From a checkpoint of a small transformer trained on Wikipedia: 2 heads of 128.
Each number is 200 + 30 x the weight over its row's rms, rounded and kept within 0 to 999. Layers, rows and columns count from 0. The size before them is the row's rms in percent of the matrix's.

# layer 2 MLP down (transposed), 1024x256, rms 0.0525, rows 73-179, columns 128-159
098,139,203,196,185,180,220,210,244,149,181,140,233,147,188,191,155,238,227,163,183,207,157,210,222,204,207,205,234,189,204,185,220
106,245,226,194,189,252,191,199,219,197,195,202,185,165,210,219,210,185,145,159,218,246,187,178,206,201,155,222,243,224,211,147,194
115,218,212,174,207,244,161,200,171,251,144,186,181,208,223,184,197,225,211,221,229,194,170,197,184,179,213,179,240,231,210,251,210
102,206,194,204,267,185,184,210,223,135,213,208,242,170,212,178,179,215,112,221,198,204,207,245,191,143,141,191,225,260,170,217,234
105,233,159,245,177,145,217,187,226,177,171,191,221,151,190,221,213,253,184,183,199,144,207,188,197,217,166,180,195,202,163,224,227
105,225,152,170,259,198,231,167,142,214,204,187,278,179,244,213,239,237,193,184,178,207,223,189,209,253,191,187,198,251,216,197,158
105,178,249,276,174,99,188,175,207,204,194,184,193,195,197,230,230,178,233,191,201,200,159,180,172,182,198,230,202,205,227,214,219
105,226,252,210,199,214,160,194,150,183,235,235,258,200,172,158,200,167,163,221,177,182,220,201,139,159,170,238,167,210,184,236,173
106,147,185,186,231,179,224,159,172,192,221,191,215,165,220,188,152,215,192,193,145,203,146,240,198,183,224,160,245,199,203,223,159
107,220,188,257,205,151,233,177,192,149,221,199,208,192,248,178,211,226,245,203,175,183,206,200,232,205,146,274,155,229,216,215,206
108,173,168,149,253,204,228,237,198,157,164,260,164,177,201,242,173,197,219,200,274,182,189,233,201,230,219,183,181,155,179,187,191
098,216,193,228,212,223,167,236,160,133,234,202,208,171,214,205,180,197,198,263,169,242,207,234,224,237,220,148,214,201,259,225,200
100,160,212,209,231,162,218,187,211,216,187,216,216,134,185,189,208,161,182,218,184,221,200,167,179,165,185,136,152,169,171,195,174
104,237,180,216,156,234,221,208,157,156,224,196,234,185,182,228,261,173,181,151,213,241,214,197,176,204,237,166,234,137,145,171,177
112,207,162,177,248,241,204,175,200,221,190,203,209,189,192,194,150,193,195,195,185,230,273,170,179,180,216,201,182,176,200,159,147
097,225,154,208,174,189,259,184,157,188,204,216,200,163,230,172,213,249,76,200,186,185,204,218,189,208,191,172,203,201,176,137,216
104,204,228,205,217,240,215,216,192,202,190,188,176,227,183,170,280,248,110,189,232,192,177,182,181,213,173,188,190,219,162,168,154
101,207,238,182,206,261,210,165,193,204,198,210,141,189,251,207,228,186,191,195,207,193,207,242,212,231,225,253,177,226,191,217,159
108,181,174,213,198,212,250,192,149,199,171,217,210,225,222,193,220,231,244,207,233,211,189,238,196,217,198,187,227,192,162,169,193
109,213,209,221,207,195,169,208,189,203,178,195,228,167,231,225,273,167,211,166,187,193,236,219,200,230,225,244,214,170,194,178,217
104,105,225,168,159,158,215,213,272,222,232,182,239,183,161,201,192,206,91,182,189,159,205,167,182,241,193,213,225,208,179,227,201
101,190,205,167,223,193,226,201,170,201,169,214,203,230,160,240,171,163,153,234,217,181,228,217,243,246,150,180,163,205,183,211,169
100,159,217,176,196,206,184,173,238,176,178,213,189,201,207,178,259,193,204,149,187,203,252,168,231,176,163,208,266,229,137,214,167
103,181,206,192,191,242,162,203,183,249,201,192,228,173,178,216,301,182,244,169,176,236,207,169,238,225,227,183,268,186,290,201,194
099,252,229,160,239,215,172,178,211,153,265,239,218,108,193,199,254,209,165,184,178,232,238,238,211,187,224,206,217,237,211,189,221
108,227,213,195,234,189,254,204,201,224,204,232,201,174,177,204,270,168,172,186,217,186,184,228,182,190,197,209,185,197,232,241,245
104,102,210,239,156,177,198,234,261,240,242,226,210,212,153,185,302,226,154,231,217,167,169,173,209,244,208,180,204,204,189,213,211
046,233,188,208,184,156,220,163,147,226,201,225,112,238,261,213,151,139,190,233,238,168,196,149,191,150,189,243,235,231,187,165,177
099,189,179,189,253,274,195,190,213,220,259,208,256,222,179,198,227,196,125,200,216,197,164,190,198,231,219,179,175,177,201,190,201
094,261,148,164,189,185,212,196,171,188,180,206,158,210,169,223,191,226,183,284,193,223,195,187,227,202,183,194,200,223,178,208,230
106,262,220,233,224,177,189,130,239,184,186,232,264,193,232,169,237,244,182,194,189,172,159,183,196,176,161,211,197,223,167,191,193
095,255,178,215,199,224,180,171,218,163,190,211,170,189,182,238,185,178,205,243,155,215,255,233,156,251,197,222,222,166,201,247,221
115,204,146,237,183,213,196,246,247,147,155,180,249,142,186,184,221,186,205,207,183,178,199,194,209,182,189,193,176,220,216,175,257
102,143,230,219,219,173,182,220,232,183,195,190,222,218,165,232,186,195,100,211,194,203,168,185,161,243,173,228,258,228,206,206,178
097,246,197,193,192,237,223,205,188,235,219,147,184,159,193,182,202,180,232,232,211,197,231,231,220,149,191,246,196,172,214,206,256
103,213,197,179,237,190,182,191,212,211,132,200,201,146,196,206,173,208,188,147,162,212,206,221,220,226,141,200,175,168,190,196,187
103,235,219,163,213,198,203,204,164,193,190,215,166,180,155,200,236,160,217,214,206,220,186,181,167,197,222,233,201,188,214,217,192
101,140,208,264,280,151,208,206,222,189,231,224,178,193,134,207,296,200,196,227,178,216,195,213,194,214,206,169,174,242,219,198,194
101,168,221,175,202,199,229,224,165,189,169,217,207,179,196,189,216,128,214,230,228,187,236,199,209,232,242,193,168,141,197,223,194
108,189,211,186,220,196,182,241,193,194,239,215,134,160,170,181,218,205,160,215,185,250,169,200,205,254,196,210,194,214,185,197,227
104,209,201,208,205,182,205,224,208,225,195,190,260,225,158,180,313,162,163,202,180,186,195,155,200,180,250,178,171,234,236,172,182
095,219,220,250,238,272,206,176,183,215,231,167,183,204,195,135,196,176,194,214,230,222,209,145,220,217,175,224,196,135,222,218,138
110,170,208,199,178,212,175,251,169,208,212,179,199,206,195,197,195,176,157,171,196,206,210,208,210,223,244,179,201,159,214,133,191
119,187,200,308,244,128,227,156,220,244,179,199,203,231,235,191,235,237,226,198,214,169,176,166,219,196,141,229,155,220,183,230,159
105,164,221,185,202,159,192,223,167,214,179,209,218,217,124,245,156,201,101,221,273,214,186,222,175,218,190,224,232,170,168,248,227
111,210,210,183,190,170,213,171,183,258,232,157,146,223,200,225,198,210,219,238,227,222,165,223,228,154,213,188,213,136,180,141,188
096,186,206,179,221,176,164,207,130,213,206,178,187,175,182,228,257,231,131,204,184,265,255,209,164,261,222,201,171,213,180,191,215
111,212,154,196,140,192,250,222,192,125,195,170,181,168,214,225,205,204,228,160,195,263,180,201,221,215,235,153,220,180,212,176,164
099,215,237,193,194,151,217,234,188,175,237,222,228,166,282,209,189,257,174,205,233,217,230,207,106,188,255,168,165,228,206,213,202
102,205,218,190,170,200,178,212,255,196,245,246,211,179,197,251,231,194,101,168,213,186,206,191,191,311,185,200,228,215,221,175,187
099,213,217,250,215,174,130,197,224,236,203,256,224,154,233,220,182,197,238,161,232,205,259,225,223,199,154,199,185,219,195,187,219
100,206,188,204,209,240,236,214,157,156,186,248,193,133,224,156,190,257,199,214,185,225,181,202,193,242,262,233,199,227,193,207,198
045,171,216,161,230,220,156,197,169,187,236,208,146,208,211,250,168,196,211,131,149,197,201,218,190,172,153,172,214,225,181,218,188
103,142,210,203,197,199,203,237,210,174,237,203,173,152,206,171,180,235,203,193,169,211,154,237,186,198,228,222,201,245,229,236,245
117,228,154,152,177,186,229,180,148,191,245,191,191,244,170,210,190,229,194,210,218,170,196,169,230,170,198,209,236,259,235,154,178
108,192,236,212,198,220,219,227,128,143,202,180,249,215,225,190,144,237,190,220,223,209,166,149,235,181,230,173,223,184,174,193,198
114,232,134,153,169,225,182,218,197,176,225,164,213,210,182,218,207,127,195,208,221,205,202,187,161,225,222,172,198,170,215,170,137
103,169,198,161,164,221,195,227,229,225,256,254,199,216,175,233,228,157,161,210,196,189,231,207,191,259,247,169,250,130,222,173,212
103,208,204,201,183,236,166,171,258,176,258,194,253,222,193,161,216,190,132,173,140,182,138,186,238,195,211,172,228,230,253,211,216
111,223,209,134,184,192,202,201,188,184,173,216,115,186,161,193,209,221,165,203,194,184,224,246,255,205,220,227,188,132,202,194,267
093,206,224,208,229,198,181,166,188,163,221,180,169,126,180,206,182,284,163,207,202,206,202,200,221,172,191,167,203,171,173,192,190
106,196,221,162,199,201,161,237,236,139,211,187,177,181,214,170,116,203,221,145,217,199,166,222,202,191,215,176,208,199,187,210,222
054,256,178,142,172,179,167,153,233,167,184,206,268,182,212,218,170,232,227,128,217,221,219,145,217,218,169,180,185,202,240,206,110
103,206,160,190,217,213,197,202,175,136,210,234,211,187,167,210,206,181,225,217,265,235,173,227,153,165,237,140,227,159,221,225,227
095,157,218,190,193,223,221,184,203,171,200,173,181,252,228,177,201,175,97,242,205,163,212,206,238,194,243,189,194,213,154,190,194
105,195,201,196,227,196,225,156,222,218,219,227,174,181,171,208,162,156,246,184,224,199,162,184,154,216,229,220,192,230,210,94,208
097,180,243,185,241,200,191,152,207,181,189,167,228,171,200,218,213,217,216,170,187,170,163,188,166,181,254,130,183,214,246,161,221
101,216,232,227,233,190,216,187,217,263,201,156,188,200,169,171,216,208,210,265,247,163,219,209,274,198,212,180,210,145,181,231,178
098,107,221,220,219,171,210,225,207,205,165,237,160,211,185,184,245,233,130,191,175,228,145,199,256,233,214,229,157,139,216,219,184
104,196,203,154,240,189,189,221,209,200,237,199,196,216,210,174,250,180,175,178,170,204,211,234,185,196,153,177,185,240,201,168,197
088,192,204,181,231,157,155,185,169,177,187,232,191,207,225,190,200,268,173,235,186,237,182,204,190,183,116,207,213,204,193,192,177
097,205,249,176,195,220,178,199,238,195,247,196,95,158,219,189,217,196,113,182,223,212,214,242,233,237,169,191,184,224,226,213,186
093,189,232,199,197,216,180,300,202,201,222,211,174,183,241,202,194,231,150,207,193,211,216,253,207,241,198,185,188,227,181,211,199
066,225,191,194,229,178,191,167,203,165,194,214,126,198,191,211,183,203,162,222,208,232,190,225,207,191,239,191,174,198,187,179,187
103,285,176,190,203,230,238,173,199,198,205,204,222,165,207,197,220,162,155,225,216,197,208,210,231,288,218,200,227,182,146,207,200
093,152,200,215,251,214,170,195,221,225,203,222,125,213,171,168,198,272,170,229,187,188,212,198,151,227,204,243,218,162,219,216,161
042,218,171,211,282,191,165,189,253,218,186,182,225,199,182,242,233,218,249,212,230,171,189,230,178,199,163,222,169,182,221,245,220
096,206,174,175,233,231,182,201,215,231,200,187,153,173,185,226,232,224,218,192,198,193,247,188,203,207,180,236,172,196,192,187,195
051,122,218,250,193,157,220,188,108,262,209,217,170,185,169,189,217,202,180,218,168,230,170,198,227,231,207,155,221,187,221,173,112
108,156,205,222,179,207,171,188,195,243,196,241,197,192,198,224,233,172,136,206,190,185,220,225,229,149,246,163,244,230,228,217,220
100,194,249,172,160,243,212,198,209,148,197,206,203,167,254,182,155,175,150,182,206,218,184,212,207,195,213,156,202,246,202,200,225
098,209,205,220,256,221,223,169,223,181,283,182,166,223,205,222,227,249,156,217,217,247,191,223,199,171,167,143,198,247,170,192,148
096,223,178,195,200,223,190,223,159,159,162,208,180,197,149,211,170,164,282,206,191,241,202,195,184,188,279,166,230,140,191,206,249
097,190,209,171,219,210,181,199,199,178,255,189,156,211,178,195,228,212,209,218,191,170,209,214,182,163,230,194,194,180,241,153,168
111,163,201,197,165,190,203,245,235,239,251,223,214,242,170,191,186,214,157,222,236,224,205,163,195,180,103,199,206,251,201,186,173
098,193,191,206,169,191,184,218,142,188,162,208,166,198,157,158,233,177,231,205,178,216,220,213,140,185,237,197,229,222,203,172,210
112,193,175,207,282,236,169,192,196,177,256,206,191,269,204,286,166,208,161,186,268,204,207,168,183,208,191,189,205,158,202,193,181
104,279,255,204,238,202,157,174,199,227,222,220,193,170,163,225,240,200,185,225,209,185,206,252,168,188,166,172,145,262,208,173,231
105,193,212,184,254,206,155,231,178,173,168,213,223,227,230,183,173,244,206,134,232,185,234,211,170,214,205,234,197,167,202,199,181
105,223,183,253,157,229,200,177,243,174,212,250,157,244,211,186,205,176,120,228,193,147,197,179,230,215,146,217,263,203,171,177,194
097,207,240,197,192,200,200,191,227,159,181,216,161,233,201,221,203,220,137,185,262,192,178,207,208,271,237,218,256,210,181,200,199
107,186,152,180,177,206,256,170,155,233,190,198,213,203,237,179,209,192,175,163,239,121,236,202,253,237,194,228,170,211,228,187,203
105,216,202,198,113,157,178,200,199,220,181,208,161,282,203,223,192,242,240,179,203,206,158,252,210,218,146,203,168,190,146,207,183
098,208,176,186,247,178,219,157,178,170,173,210,196,184,186,194,203,212,221,164,174,193,191,161,265,213,175,179,219,186,183,197,225
101,182,225,161,201,196,211,201,234,200,147,203,214,193,234,245,178,213,194,190,241,224,220,237,266,278,212,189,210,189,202,206,127
064,208,219,177,221,187,156,142,219,208,157,177,182,200,158,182,244,282,167,207,213,211,161,221,196,178,185,176,148,243,205,185,153
094,168,227,208,221,180,202,206,184,190,213,194,199,178,177,242,175,195,186,218,235,236,213,149,197,195,192,210,216,258,178,231,230
099,195,207,231,212,264,236,246,168,222,226,149,259,214,161,259,206,232,159,179,196,169,223,121,144,173,228,175,195,199,229,250,186
097,187,213,124,214,198,175,208,170,170,227,218,150,180,183,166,176,184,148,183,194,231,222,241,155,231,190,156,170,223,227,188,181
103,194,175,164,194,217,191,262,161,198,210,172,224,148,203,192,171,166,193,204,207,247,217,144,191,231,214,212,216,250,211,183,162
092,196,168,186,236,141,200,163,172,166,225,204,204,205,176,204,242,210,154,205,188,166,226,218,220,224,166,238,143,219,184,165,201
100,207,191,183,238,199,174,216,193,212,212,203,171,186,240,209,151,163,140,195,227,202,176,231,226,216,199,143,239,203,196,196,193
097,174,192,196,192,228,162,247,187,195,200,174,250,197,165,152,206,203,180,223,201,228,161,188,176,214,264,180,179,184,269,247,245
097,233,163,187,214,235,244,172,159,213,229,198,205,211,191,147,201,200,213,218,224,193,235,187,218,194,210,197,238,178,167,221,160
102,162,186,229,195,233,227,182,206,249,184,192,233,215,182,179,182,178,156,190,197,125,193,185,188,217,205,171,199,238,192,159,157
100,208,196,145,208,199,192,173,226,203,172,191,213,160,243,161,186,235,151,170,210,196,215,216,234,135,205,216,216,193,134,236,159
105,147,209,170,214,148,235,221,229,182,251,188,223,149,240,204,127,234,186,169,156,212,208,236,149,250,213,197,165,186,207,225,194
# layer 2 MLP up, 1024x256, rms 0.0562, rows 74-180, columns 128-159
109,193,189,213,195,178,196,227,193,242,188,156,230,186,230,212,213,193,184,203,203,160,181,207,249,284,188,212,211,201,179,186,197
115,219,192,199,220,196,196,174,167,228,224,195,232,216,194,232,175,205,240,224,202,214,170,185,210,208,200,215,193,192,201,178,176
099,153,205,227,194,184,166,178,229,187,178,232,208,250,172,215,82,202,201,208,193,171,234,232,200,186,220,209,199,205,149,208,213
103,249,155,212,180,189,201,231,196,220,239,243,248,210,221,236,191,247,207,183,216,187,161,156,140,210,228,188,191,166,217,144,180
105,229,184,214,187,185,196,201,234,199,193,216,211,223,188,210,177,203,197,218,211,153,134,148,201,166,187,246,153,159,178,226,244
106,195,135,219,253,180,208,204,230,270,234,168,205,226,208,189,178,202,223,196,184,145,182,190,280,197,199,199,181,239,209,210,199
101,239,200,139,187,206,186,229,177,169,220,191,163,213,191,205,184,203,213,221,154,254,192,205,201,224,225,212,205,227,167,207,155
106,216,200,202,230,196,199,180,218,193,181,245,244,240,196,210,166,216,197,240,237,183,171,215,143,195,182,216,145,187,183,255,212
105,160,233,236,218,200,155,211,205,264,185,202,228,225,182,207,198,195,208,158,186,135,185,238,153,146,181,166,176,225,233,211,190
112,203,195,182,164,224,231,268,141,206,165,147,211,170,193,211,197,157,221,179,194,216,233,216,180,201,186,251,192,198,230,199,236
093,234,146,182,128,252,219,186,246,176,251,202,260,182,174,203,159,194,218,195,208,230,208,194,168,193,217,164,186,266,211,226,213
098,182,155,226,214,246,199,206,196,195,221,159,203,222,209,150,213,206,256,187,211,157,145,162,181,164,225,188,192,256,247,221,165
104,217,204,193,202,222,190,197,243,180,152,181,227,132,211,217,209,207,183,216,151,216,186,181,154,232,164,263,170,273,172,187,245
117,225,167,209,175,194,189,246,119,193,193,218,185,212,188,238,187,210,252,159,231,172,169,192,207,185,228,193,184,216,207,189,195
093,165,172,151,205,192,220,190,197,177,190,204,166,148,162,173,202,215,205,211,173,185,203,201,157,179,245,134,190,232,193,227,238
097,165,181,185,200,171,177,176,235,195,191,208,167,211,212,217,184,156,263,193,172,130,152,208,166,215,224,216,150,197,206,195,192
104,210,138,199,133,163,217,232,206,192,211,234,263,194,221,216,203,177,227,224,196,218,162,240,182,200,198,145,181,196,187,187,217
107,263,169,170,172,246,241,199,191,198,218,212,169,206,157,220,192,194,207,235,198,189,152,185,230,215,176,218,168,190,186,191,211
108,190,258,213,169,207,233,154,181,175,169,150,175,208,193,204,128,160,206,183,179,120,205,175,179,188,231,218,147,167,215,241,194
103,169,187,200,207,185,191,145,177,182,165,246,222,201,201,214,203,197,200,186,199,191,190,162,215,215,250,210,159,247,242,189,216
099,163,240,242,190,176,176,231,221,198,196,144,170,219,179,136,242,161,228,212,177,172,173,171,182,210,202,190,155,225,204,189,294
097,177,148,158,179,185,215,251,201,203,201,230,223,163,212,241,182,204,204,150,171,202,201,193,142,232,221,161,222,180,202,156,211
107,254,119,188,205,205,208,206,241,248,193,264,201,218,150,256,209,199,195,191,251,163,210,149,239,209,212,230,187,199,234,184,217
097,212,180,166,198,211,230,178,207,182,198,253,255,176,110,142,189,164,236,230,198,183,200,190,195,157,253,199,222,227,172,215,294
105,215,195,168,191,163,242,192,262,191,192,213,222,157,161,218,209,176,228,189,216,190,191,235,217,267,219,220,188,258,211,240,242
098,210,171,210,230,196,190,180,193,179,143,144,194,213,218,167,178,238,259,171,194,180,177,163,144,158,153,188,152,197,210,194,161
054,256,190,201,186,235,193,195,203,217,134,194,189,187,178,190,178,177,312,260,221,216,168,214,206,191,245,224,178,215,166,209,201
095,154,207,201,145,188,144,193,213,150,181,194,176,214,148,200,192,191,264,227,180,178,189,233,177,162,239,211,185,202,183,233,241
097,201,192,238,198,171,206,199,235,165,172,241,204,228,212,178,212,222,201,232,155,202,195,172,167,207,159,179,195,243,102,221,226
105,209,202,218,166,159,244,162,202,152,198,222,194,170,181,195,228,189,190,216,220,163,191,197,212,212,206,220,177,234,154,194,220
094,209,155,174,226,171,220,177,183,149,200,148,187,193,182,187,211,130,205,227,159,203,146,181,205,159,132,193,141,172,171,192,249
130,177,186,220,191,166,182,209,215,169,176,205,207,220,180,200,169,222,187,220,170,160,194,135,203,190,154,239,141,214,183,185,177
098,179,189,179,178,168,192,173,185,157,127,194,188,267,194,155,206,199,225,166,168,215,194,188,149,183,236,178,164,214,144,159,143
099,191,226,215,160,190,168,233,226,156,120,172,243,222,163,191,210,208,231,166,224,193,222,208,248,190,252,216,206,178,225,165,178
104,210,193,211,151,220,228,254,117,176,193,186,213,232,180,247,162,215,234,123,182,228,212,191,165,162,201,178,231,231,199,166,214
102,212,186,200,159,218,203,192,226,252,172,210,213,252,236,212,209,149,211,199,221,188,154,182,287,238,215,247,184,186,174,149,224
100,181,149,171,145,208,172,222,209,178,175,213,196,215,223,167,192,187,237,181,207,193,228,147,248,162,185,186,198,182,190,202,201
110,251,190,190,197,238,136,244,187,241,228,152,124,221,223,199,209,191,218,168,203,175,157,166,158,228,188,174,190,258,203,176,217
103,180,193,201,102,198,234,242,180,174,200,190,186,198,217,224,174,220,193,196,172,222,151,241,203,208,201,209,143,204,190,200,239
105,163,138,160,211,177,181,214,218,207,158,199,209,208,175,209,193,198,205,228,227,176,175,197,204,195,168,175,222,212,238,217,216
097,176,186,240,157,207,195,231,217,156,164,224,213,215,139,216,193,150,206,270,195,175,252,201,221,197,205,178,196,178,156,226,258
109,262,193,236,154,234,243,156,203,192,174,229,231,228,184,219,167,144,250,231,200,197,199,181,230,180,217,172,246,205,145,223,202
122,172,207,189,181,233,173,241,269,182,201,156,236,258,171,228,190,146,196,190,245,130,146,170,231,166,183,150,229,197,222,186,205
098,250,172,199,175,215,182,232,226,183,186,195,239,248,200,194,177,219,222,203,196,203,238,185,137,204,178,206,188,275,156,153,172
107,247,174,191,164,198,169,170,248,149,230,225,177,218,188,169,157,186,199,250,251,137,170,191,242,209,230,238,168,220,196,184,219
096,240,190,179,223,224,197,190,199,260,218,231,234,188,206,209,188,224,199,138,182,224,168,154,152,165,159,215,166,212,217,228,175
111,164,209,206,201,184,195,250,190,210,189,201,153,214,141,236,216,168,236,171,220,229,153,200,156,152,193,199,140,228,187,192,260
093,208,178,183,180,205,232,194,165,241,178,206,230,204,252,223,174,191,212,143,200,238,215,193,123,149,294,216,262,252,183,242,202
101,198,201,201,229,167,200,191,242,145,150,219,199,175,192,142,255,158,239,206,127,158,211,178,178,216,247,204,128,216,179,185,216
097,266,211,186,144,225,250,205,190,234,238,248,186,185,186,239,207,204,217,251,181,222,180,231,227,160,182,270,168,173,125,184,167
104,168,207,237,228,219,239,214,216,192,173,194,221,256,172,164,211,212,209,201,168,210,200,219,152,214,197,238,229,175,238,138,189
057,230,193,149,159,201,166,192,179,225,122,203,219,215,217,189,197,181,218,175,172,187,158,213,175,194,278,167,187,202,138,214,222
099,149,168,239,199,173,188,216,148,214,214,192,267,194,143,202,205,196,249,209,172,177,201,199,136,160,167,183,167,160,235,208,179
114,209,166,202,204,174,166,218,196,237,173,244,216,224,200,233,193,166,224,160,215,216,223,169,162,200,223,237,172,212,184,141,137
109,180,171,180,167,254,218,228,190,210,185,201,127,170,214,217,194,162,221,240,205,213,180,201,177,164,193,221,159,198,139,186,218
114,257,198,170,181,187,176,169,236,145,198,151,234,242,154,239,171,178,248,211,158,168,153,234,212,180,189,219,126,173,227,233,238
104,231,150,189,186,188,215,257,201,222,175,167,180,242,171,202,186,198,274,150,188,243,151,214,190,165,214,198,128,226,209,196,221
101,192,169,180,189,231,231,270,209,183,228,181,190,228,139,182,152,153,213,219,154,223,136,189,139,202,252,205,182,238,216,170,233
109,190,200,198,189,179,220,172,224,258,220,169,239,220,176,202,211,215,263,203,177,153,175,208,207,163,189,186,148,188,193,190,218
090,194,242,168,183,170,172,196,182,226,226,182,166,181,167,187,157,196,219,171,177,201,124,260,223,146,177,156,190,198,211,209,190
102,189,159,196,211,202,179,236,169,192,168,136,233,224,182,171,192,148,216,184,195,201,160,241,154,182,231,204,164,220,172,212,190
064,249,190,191,191,256,230,179,189,181,181,176,164,223,167,224,116,206,242,170,214,178,210,186,190,199,233,220,189,191,165,180,230
101,219,213,218,204,252,235,164,204,207,214,195,233,235,200,166,166,158,201,204,173,244,164,227,197,207,171,206,261,173,155,201,168
091,199,187,251,236,231,207,183,188,166,166,224,154,239,167,223,169,183,171,215,236,242,234,244,197,231,272,227,184,154,163,196,172
108,238,230,162,210,185,201,244,288,189,174,258,193,267,191,173,198,196,222,143,180,178,211,205,194,195,215,186,185,194,218,226,159
104,206,168,198,193,198,216,242,174,203,231,205,218,243,197,126,209,196,229,189,212,197,187,188,185,179,139,251,169,191,243,233,158
103,174,206,242,198,177,247,249,226,213,176,188,226,206,190,219,174,250,195,189,168,149,168,211,229,197,168,177,144,207,193,232,248
097,193,192,182,191,216,205,216,214,201,219,162,254,239,189,215,178,191,249,199,207,197,209,206,106,192,218,199,209,258,175,213,160
101,190,176,223,177,232,222,184,155,174,194,200,190,144,139,210,219,149,210,209,227,197,213,150,179,156,200,207,170,202,178,171,261
089,210,137,181,180,170,162,200,190,163,172,212,214,204,168,225,160,168,181,256,198,234,174,194,229,206,190,217,222,204,167,185,198
094,215,212,168,173,211,192,194,200,237,212,176,217,159,193,199,159,206,181,191,174,190,228,279,199,197,228,165,153,217,174,200,287
090,278,192,149,201,239,207,259,203,211,191,180,168,221,219,212,182,210,244,204,226,168,220,257,193,212,231,194,195,219,214,230,247
065,216,177,205,195,191,190,191,228,213,142,202,190,216,193,223,173,161,179,196,220,90,164,202,226,221,200,204,142,209,159,264,228
113,214,213,218,176,203,204,181,186,207,108,153,249,213,207,164,227,153,227,212,162,196,192,225,154,177,212,256,206,234,164,193,204
091,220,217,174,175,168,198,211,219,193,194,198,185,171,153,195,129,159,169,228,222,206,152,238,234,224,212,212,190,195,183,270,205
063,227,197,272,192,238,184,210,218,234,181,205,171,216,148,168,193,205,212,182,201,187,197,201,255,222,178,241,182,252,145,197,217
094,226,190,150,151,189,202,225,197,142,204,177,256,155,180,227,187,140,156,214,180,218,205,198,182,200,217,168,196,234,233,232,195
060,215,180,192,186,250,215,228,224,177,203,183,224,223,185,227,178,167,235,187,159,180,189,184,220,155,187,171,171,215,196,209,224
109,185,221,180,212,152,218,192,169,168,190,227,202,235,192,167,189,238,195,188,200,177,210,241,166,219,189,195,167,199,216,190,200
093,217,225,167,199,209,210,196,199,137,163,190,211,212,230,160,161,239,202,209,221,184,182,213,199,193,271,215,163,210,216,199,232
098,214,222,204,206,181,238,201,176,232,169,240,229,193,212,181,182,138,188,212,179,150,249,236,209,187,206,194,203,172,212,193,191
090,172,160,237,196,204,261,209,203,230,192,157,215,222,208,175,185,170,185,163,189,161,185,203,193,183,125,186,192,202,178,220,151
088,198,190,172,150,226,133,246,191,240,186,211,191,215,103,204,201,123,200,185,166,208,210,183,181,137,227,212,207,159,227,142,212
116,184,141,220,229,243,203,204,229,201,208,188,174,200,196,163,219,256,226,161,227,188,186,205,176,158,199,186,194,201,188,185,189
100,237,162,199,223,232,216,187,174,259,172,226,194,204,250,247,185,199,149,218,223,193,211,194,276,251,199,280,205,167,207,179,218
112,251,223,205,208,171,231,185,161,261,150,217,165,130,231,244,200,168,214,229,263,210,219,226,214,239,199,258,166,206,191,188,211
104,193,191,218,202,201,165,193,217,220,162,231,225,210,215,229,185,162,234,249,168,211,254,199,134,222,202,190,163,207,152,165,218
099,194,210,200,223,219,158,166,149,226,124,163,149,139,227,220,181,184,202,174,144,209,128,176,198,229,190,247,190,233,205,197,153
100,250,219,207,199,221,201,206,167,167,165,155,166,196,178,218,199,223,236,237,220,208,180,222,152,219,164,139,116,201,143,175,214
093,238,214,193,166,203,252,193,193,242,202,148,168,197,227,210,176,244,170,199,205,180,149,156,205,214,177,217,191,190,224,194,194
110,257,162,211,156,204,182,212,186,185,152,226,192,220,177,190,170,199,208,233,218,178,170,201,178,200,185,207,201,223,208,168,195
103,216,163,183,221,228,222,218,151,212,178,220,195,226,204,225,211,227,223,143,244,196,138,169,187,244,222,237,125,130,213,186,227
097,169,213,200,231,230,214,139,238,237,162,169,234,217,222,209,184,127,209,171,217,175,109,228,160,158,151,195,181,199,186,181,167
099,285,173,204,151,186,181,236,154,217,220,197,247,202,196,176,165,174,266,211,160,188,201,177,223,162,155,175,209,222,172,162,212
072,192,177,181,153,204,214,181,202,227,191,199,229,170,194,208,150,164,231,184,210,223,187,223,227,192,177,213,194,260,138,192,187
086,153,153,206,204,187,263,190,232,200,227,138,247,219,191,226,185,174,220,191,254,212,209,203,208,163,174,201,205,243,211,156,183
091,150,165,246,143,159,199,223,195,163,207,151,201,205,241,249,177,237,198,156,218,140,204,144,185,159,205,217,200,196,161,244,216
092,231,209,146,233,226,218,266,173,157,213,215,171,228,201,170,141,243,204,186,219,243,244,268,155,177,239,180,173,197,213,216,200
104,268,171,227,158,210,212,174,179,267,189,196,168,252,182,227,208,233,210,164,213,201,135,172,166,152,196,192,173,239,184,246,176
096,213,176,192,221,231,245,158,176,185,203,235,212,185,198,220,244,198,218,210,188,238,215,158,180,241,237,219,157,213,203,171,183
096,166,214,157,194,206,228,248,190,191,171,220,199,199,148,189,168,179,204,145,222,113,185,232,241,185,196,163,175,216,219,192,202
099,170,206,194,182,190,204,251,179,132,183,231,206,189,174,212,172,184,230,191,237,184,185,211,211,205,174,189,205,232,179,175,204
095,201,152,199,210,194,241,191,198,163,192,229,214,174,207,188,147,167,215,180,186,215,240,231,225,223,184,233,209,178,173,188,194
103,180,178,161,220,185,195,217,222,222,185,215,153,204,191,211,137,228,241,182,189,185,193,169,144,182,199,198,143,219,238,233,196
100,154,190,221,156,184,210,243,229,227,207,225,227,195,180,204,190,189,220,199,200,191,188,200,167,180,235,212,200,211,171,269,262
105,182,170,219,151,179,186,259,245,214,211,183,216,194,169,181,182,207,234,196,180,240,193,196,192,144,216,180,191,188,193,237,169
101,234,156,210,156,221,194,233,176,228,152,139,196,156,173,205,214,175,225,213,178,161,240,248,173,184,236,221,148,204,225,201,207